config.yaml
num_key_value_heads: 1
intermediate_size: 2048
rope_theta: 4680.0
decay_shape: "pow"
final_lr_fraction: 0.05
Each number is 128 + 24 x the weight over its row's rms, rounded and kept within 0 to 255. Layers, rows and columns count from 0. Numbers have three digits each. The size before them is the row's rms in percent of the matrix's.

# layer 5 MLP gate, 2048x384, rms 0.0826, rows 1011-1033, columns 0-95
097:153135080109120155123132115142118119150125093094106099125143127105193161125139138148155137163164096131144085139136103107121109114108158129146184117083141133106131086113147130159121129089136091136130122133120120121120121115151107151104157117097128154113115101092099109100145151108129127108
098:119146153147115179166148109128136133120110155095092111143156109152177088176129095145147151128143120107131147128155153132097126142138121148142138149146139118112138100134112143083101146152118162150162147093101130138139118131150134125141140143172100144153106133117118147127096137128104153133
101:166112103106134140104131160143190144150119129149079133142166137097100146145137102158106147172143090128110121174087169181137153149124118155137128106138122117119112148157156070124105136116121078122142115127128134132145086090154125149101129145106149121128111138145146145147114123140119097145
103:115134116180134114123124138120098129122107147157142136114108126156138155132138149084133110153077109109114110118146113101135082132085085104088128103145144124123111130115103151168136133099132140106103108092138129123120129137136135110080110129179120176154139104156119130126132132143120165147
101:077159116089115110131144121196108159081122132164136106111131113116115100111136152093113181155133117123126102148178138123126136120127139098106148130148147135104081096136115097075139113159102106150170128147082105104116075148124079114076139155125129079152103101163156095113150162104109127151
101:120118132148100128117108110139105149180119107093159121133139112114119104091123160120145128140105135074141125164100128172135068167149172101132168109086124128112161147148134146157100114109122139162096123144127113143078163132133102124106088130097140110146107136142164113149123122156128091119
102:125118124117158079126135082102119131136094164069138113141073130144144149166104155107132101135124130144143118137134143131097134150172170157132128126125118118155110118116129126119115156124113092123128122117110131123124125127142100092167123115170148161094122133115101104135111163145103171141
103:109100154142061110116141121117143132136084157099081110104131129127138140109134138122147113132140160150146127143153084150151111118114129123090128122118128150127106127128154129117137095096085174085121173117128093095153133072162145107105088074146101119176158133104113104099120179159157132177
099:171135128143139131166169137119157113157152089109124165098150112149146112141127090174102114103123115087188122113132092156101141103121138126121145140143149125109141118154153134125136111114128113129108116144120141158121133154182133085132136105076094113091108126103109139173141136120109105137
096:131104153122156113138114145083093139182142142104163121134125119142140091149097145138074100177165125151126101106104108165150108122135153119116166124116164104094162165138160096133134114132134110150175132144129115111148147150106143095182126101130136108100130117107146085158107157143141157105
103:122166109115153143097166135155091131134065105118094106134169107127112107156121085134141130159148152127166152172081058123100134117071128098156118075119117142163152132129111135128118123129087153135122139150122145145126166076169144139115097142128115128156100107140094100095131166121181133176
092:097109125139159122122157122124130156151128114116106152159152138157088071116120083133101146102116127090163138163064120116125117134109113135111118180129131107150099126163137105141154176106069126108164166114139157145103110122108113111135145139157134157102149168100126111130128131143158158126
101:119142166119132131135089141137135126092170088157121114140168116146175146143113078119107113141098131140115155176100169134149118142128083106140124133091129131121122122128116137136151128159166094127113145116101133139096138115127118091108175121145134151113154124148120129090171159150128145205
101:131116134132115101126113116111112147155115142157104168111144097162102167145131094121133143125152156136141107110142141153151119113094124117124123107113182111148147138124127141139184096093141142162158137187107159121129125099162123160153140088160108129138125119134099109154151159097154158146
104:136131125128180095120156108143122115148113163125116120114138142120145112157100086106146110123138125119119152147118094116115113140130129141129108127135165116114113115141130122134130137114133106089178121116106137099136122107109170134117127106142110188133125129163114127112085130102106139148
104:146119142115149099132173125102153115129109168106164145145135177134135110119142152180158143123138133138127150146141090166117163079129128115136123133159148100147112134138108168149118101110121166115115119133114114165113113100115096183119169117141141104110114131144080136137136132076114071148
099:127114152108119134088097122112120128111162115119127141114109099123098137174135123103091159166132141124143155118127152147127118125127151133164091156204102111159100114126105103157128103112086092135133111108141099138160128128117112138127113157155135089132137097131149174120130135163135112101
098:137140091093182091099148120141138136116169108179098139087164098147128097140111125159150145114157147100130115128115154142153096151125086094172120118104156118164210142150150148105174153123151117147125152100128113140117140107136144114099102114136157092137178117150117136134105102121100135131
094:139150124123151119071104153125146112157103113158178111115165107143134107143176168103122127105105120113135077128108138093145138155119124120124147110126130142154107104117160145091101074091115056149161128140122116093163139131108124108120121112132107124118138163144099150140120066082170103113
101:129112151100135140113142134062105093111157128087102159098151121159109116095113117134085165147114167127134141146156129106154115167119115103069124102147108153151170116137169135144129106162127116113125163164112131103121135127155086161130086182081122119134143094144103140134141117122120129098
099:104169112154156127210161096097143153082143092100136106162171120122136124120095119144134167121143141118144143092112107180151145103117105122140085087142086132134112134171130124123127147189118098161100152149104136118112174106127107098108125133138132146152130114162115129084107137127120115107
101:094126114081110114137134135113095154153119081168137132133191138129158143131156141114136116136135107140141134145157127087119152145104129184121153156120103205091101132123104160120135128127143166129151130132103173123117113128132059160136115135104127148137167104151181148129152140129138112115
096:117151146158082121122124151148125129114110112072118169105142144156119121155118131174090087158119149158167162109124132131106109135110126152126137138089131118147111138153121112164117118106133108136102105126145155125168132108117156125132155142108128114134113175120116077156145097122125109097
# layer 5 MLP up, 2048x384, rms 0.0869, rows 1011-1033, columns 0-95
095:146129159144118149108070110114097128100166161117135130122161108150099132098129147171116145112102118136147121108117126081125119078124139105077119108154140080118140143129124192148125132106123142141120169161132144142120139151127105148166073160128121152142091120130135140093155116185081124161
102:139120113119151131107093101149153128098161108170138134146111117119110152125129139132120118141138151144166170141142112117138096150144162130101100148110105141100131121119138166167132128128106150147082118196122128078127116138130139164079155132068124092113157135148108097110098130132123114144
097:117104177117133112127110130104160089166145103171110110139106125122137092162102104120104133079118092125123105156098103159177091156091123123124168057142133107135106143107149091125139173101177094143137129119130106158193139106121131137130143147115121149107119154127117130141142145120160082157
110:119110155094124101130137141174140119113123113126131139127179097124097139180153122125162146111126160126176142141119121133070181132090125090151133107171148110126112131088148173083122148148102153155143116112127134148122127164119120113130127162115183168080143132111138135142115146095128117123
103:127142128082150136099171111091138109168143140123148113147136112110111104114141118173160108125147116116133150167113182121158083142136129098127100137109098136138140124131105144107113149154117144131157118194133097133124107112129079112111125140152076160124116144126113144112114150111110120103
098:110173110093137148107094124139135157126157112111155140191116143157118131115123142124092165102169170105125129147154093103114127146112115144103133130187087120124100105097126121119098139157085155135108098149132131143162155141129122128144154095075134139171138127065113102120110119113129220150
102:156133134121144114116161107118125108184127135147125133070137120132111111127156164094137120118136168133130116115131140141132137161137125139135116094133143097164115145117145148096156131065122096135114106098150160121113129106130105116105145125130134141158111111112085125105127148095107117133
106:151148113103132113130092124142116085153123151122138128169128161100075115136082128117129105137109145118080135136112097117103183139123143142130113135160148123135109178154146136121125162148150103137195150176119100117155147110124091097139076146131126117145101109138130158125091101097118140143
098:158124109099141102087129137116153135145133077123118142112138113126123106162104147146119092116137096103180140157091121145162130143083121106126152085122125103143116137143119131120127130125147114101155151139114150150104127142153129128127154107166138111102091145139159087130143111126155102119
095:173125131132143158121090105176087150174130130153123139146120160166086127164129160120129103088124141141173163120064120125162089094145081123146106107118127113167108078122111128106133113164162090112101131122174099137124161083141181095101123125152130153096141121101136140130123117120154088131
106:106095115091096066134116145082172147148135139116178170147128129160095126116114127177145177118144121155121144110150120125140164121124138113126168114171133146141082165151137079121135112119093154142136115130112132094083103120146133131109165054101138125164187159091129129128135092143120097072
090:145126152128115106098151064128097119112115140144150132154118127113126091127111102122107143058094116142127135158111095132106146081106155138100109103146141106126116142109145098162118136139184118136113106090076132101112136099117109122150084100123148129149133110166160135161125097123179074146
108:123175128094114166166135115131194173109132146103143139112157186112094137155120136128164124060119123114150128103142105115111104128126139130156113132145093124104111120094108139146117127126117106124162065128141094130138157127177111147093133150092106112158074117111135131127117139119148109117
095:128140107175155096150136102130102123069129104129141080133151124158176135114121152146120142113158116164108153128099153152135164146170120072131097122108174161120104061142158133105140150176067112100146142140125128134119166129101127155119097095125112127115116101129135142084107062127106099146
104:170150159111129178127114156130106131132116092144126132145114122108151130079113147114111164108133113096146134137131130152138139105142162143136098140124073104112120115073120121155140122148116149156146112111128103153119120111143149123115117137132177098135040124150147149094147122160124125111
101:181081110105124191108133148135116148174107127110134137148106126069110086149153146138109102143137109133119153089122143092177126143075083079088137127171120145123076132159137128133134143095163220160121157130124150131110153099120131129138114128183137113116122135116129141119137150107113152148
098:152115144127144113164100089148137114129149089123143123141119116126102163127134160104129132151089107140140125120171184116110120172160133118128163123090112093123108154136136132137135082088115149133175098142124114119108150124084107116134152128151173126127148140125148105117071129112096075127
100:105109133160149181120098122101142140102172129134123152150130158132101147121099091172100111112154125117096089089117141118134064096152154140143145168147089102163154108153120105131145154129085134098143167136118131109112151133103118173119151103142108094152105115145129112173078128111105106137
096:159131082161121089110176136085121111151109146111129091147096126120144135165116150163099143132120090153170142112129134132109150146175118100103126141152161079138100117118186167139132124146144138096096100108122164151137095126112105123142131165111121163108101130127147099108150158114114149095
098:160147141146171190129145106133125154125127088144113138141133155119146140117138103123137145146079138127115157174177114137099135120136115137140119165140065139165084124147121119145095158137134128122067125148132110113143099152123130131134106142137144127133148111151095152140116134155138089138
102:131111126134165153138125118120146114173095109094106102143150133166117148130145115112132146131151141108122114113127083086117128140125154132115129140074081103105159136150135133072113063138123113094128123126167174134082099096152128143123114138091124127129092138123149133125132160109100131149
100:128109130124124131097135130084097133132171104088118159158139111107131115136124124113114177057139107110131112100091119104180130076091130126146111127119120107051098133169146125142112123107155123115111167128116127124117146123131155149130164160123131108155097164091113107149142099164103127138
098:149128149101150128095110132113114166167157157141144127115077095105173143122123125121135160132110135133144139151177112132182102164152134134110138147100144146105134107101120122136133146145128098180135118142157094140132154130104106106126109184163097129140147109143122129090125116137126127125
# layer 5 MLP down (transposed), 2048x384, rms 0.0352, rows 1011-1032, columns 0-95
093:098119101110134126107084121108196152107143126121146122145158158094150112147118104115085086151106101155125100165114130154144170143135096142133137117134146146113124098113115099123070121152126115109132144143136118167133064086107119140148134091127114139108132111113120127109111125113127111144
108:114095129146130129154115157128163129126123171128168143093146136137126120100117103137127127108180091135076101158165128135085154125091053136118176121149143137130110097122099138110119150141156106094123141064133140117106139096102130103175089132183118129103117120096155134167136138138130118123
099:139175084125132127130108125116090102157157157128170144133115161149114154134135160145125153111103134143117148124129155111127107161175137125117123163138163132120136121146139147089140100141147166133128098132112174097122146119090135132107095098145128125121119133099105100162118101096130144129
101:126132114127140129158104121109110171114180134172123136098098148139106102117090136147158103104132112111162111072116155139107125148106158109094132124128113129124106130121138092128155104134184117141142159131119152093119097138167117160099154143078088056141158157128136131125171133086118136128
099:140103137168116145148146105105150103093050112115127156120135148140146117116086127101086154166076122098161141136112079147102159124145146161113144139100143142126119107120156121114121101142164094139126151117110129128128115145105166154112128093117174101149127114135117114152123160139093149129
101:138104111136107172106090104119121135120070146101087113130086129148112140121131165136146076162116124131147119095127112145135121174142077106134109181135112133138137097154137112149105136107151131177125146133145119111057094150151140148102126103153151120107111146170168135130158069125109071112
105:114114162119125093156109163113120111130131087138112087154126102095079162186116053132142117129181172133108117135136143105138160145119130153119116154119145121059101133116163151156127094121139133132093157116155144164156117133130111149155134138133145131150129130123128117130083157129130123185
104:107137124136149131134177168135118155132146144185087135171135079092175118151121135130169112116146151113158123127138118122119145117135156148074092137101154111138136108093133135134095130107114148154100144138174129183075131091160136155166123144156142153104108137138115087122190112130137138173
095:094148126143126160174124118092104101150129121142126169154119109186120147147123104109134097139120135152136152120094132084087149118155117119094122121147158157117146149134118187124146122152120098137131124135113161162142147137113160135155109135135155103141163156120145138122107107111134111140
097:093161092114127133118153170100145134160118119113129116146135139164155142123109118147073131186115103123120092126170152145165138177133144109112108170104124124101126177107143170140104175110146130138137095148122131063124154145115113112149110120121124139112125129155127081155123128126115162111
103:137142099135134127087152135119112125135099095124114178127115096115124132115089128137110117131150159107119115115097112152107077155136163115117128125105122134139101103114149178154095178151110131195119106139162112127114165132155155136115149158107126146109144129110095118110108145121130104098
095:146124102102110119122091126117156129116143156148127139102121098165085110129162148112136121110147141106133114110114110162151120189132120162128139146166112121158117135123126124132131152154095171121133157117150168171133155091137150136110154155110134174118125108123103132111125163138132144113
106:094090149145104127133144115148132104207081160116147121127109160112109124127109128133132138089130136106098088147134160118138139133140114156103103144160122103109136115154117136133153132143151158171145095103134137142138126154129143137115130131114112155141117162137144136128137102104105134065
095:097136110103088141146113137153125117199165120112129108137117108074156105145098119143121074157079143102140102187142123108134115082123131122108137092148130143154118082111115131147082103121143101147124128116141130119109078095086119126137124152161105145111102144095126119125115165149158113134
102:119106132153112080119118102076116124098127142117124121147092093147087154160128149089131105132123131162108135164112151134111133137096140105150121133093137110113123171141126164162117137110124124085131141118109163141103116134093120114121158096108122153171104116109146118154104135122132146160
102:097156109139148109117150136110124159121102114117152140148145153103095153147108054154140148144142121137113160134147098118090150117158113168134087126138130119130160155110135125146128090119138117101156110099096132147113138147119161089120167128148185114121145107147141091151116144132121140159
102:152176114113150116130162130085157126124142136076086132089105168147178127150140075138161130141137086126115100152130124153126152125125134151126098139107135189116130147112155122120134134169135131119139125146117165123174139150153091146154098153144104144085140146134105106156157125129148113142
102:158147130105103125120126151128123152150141101112113143150101109096144135144123101117114138103120109123128154159112147160131088051148103136101115129142122134100166127131101179132137144114165130135123117122113082149118106115154155119091134142102070107101142171117120136078108123145099139084
095:109183138076164102122110124133162126139147149149107163108143108074138103096122103153158131101106180134083119114175135070144133187126111121133115119140137138108128132115093125089105143092127158129134124162181121113112166146159169107109182141133127150146149151116136157096091139127120139107
103:100096149145136119112131127142141131156120137153125125146162125144099151117172161159114149151115115120131127114109127102149161174132153115114103118128166134165123106105140114128146117178159101144112091120132147127152152186062139159141121156147131152115139128119139160070137135116120154161
100:119123144140081115093105133125084141130168143128125158116146106148064120139127100098131110108143099140111140158113159126126111139156180101129122151169166129105109165116107135131122095096132174122112097113136166112137161095098135114112162138152135115138124073119131179136125137094130124118
099:081123133150149142164125144124183122139103146110167093099124127163088143157126173136158150155106145122103151125119162153141205172139146113134149121118137122162169127126128126109138119128140130126159082105155100138111124135116121129107085163139165104139097149131133119128109190098162136143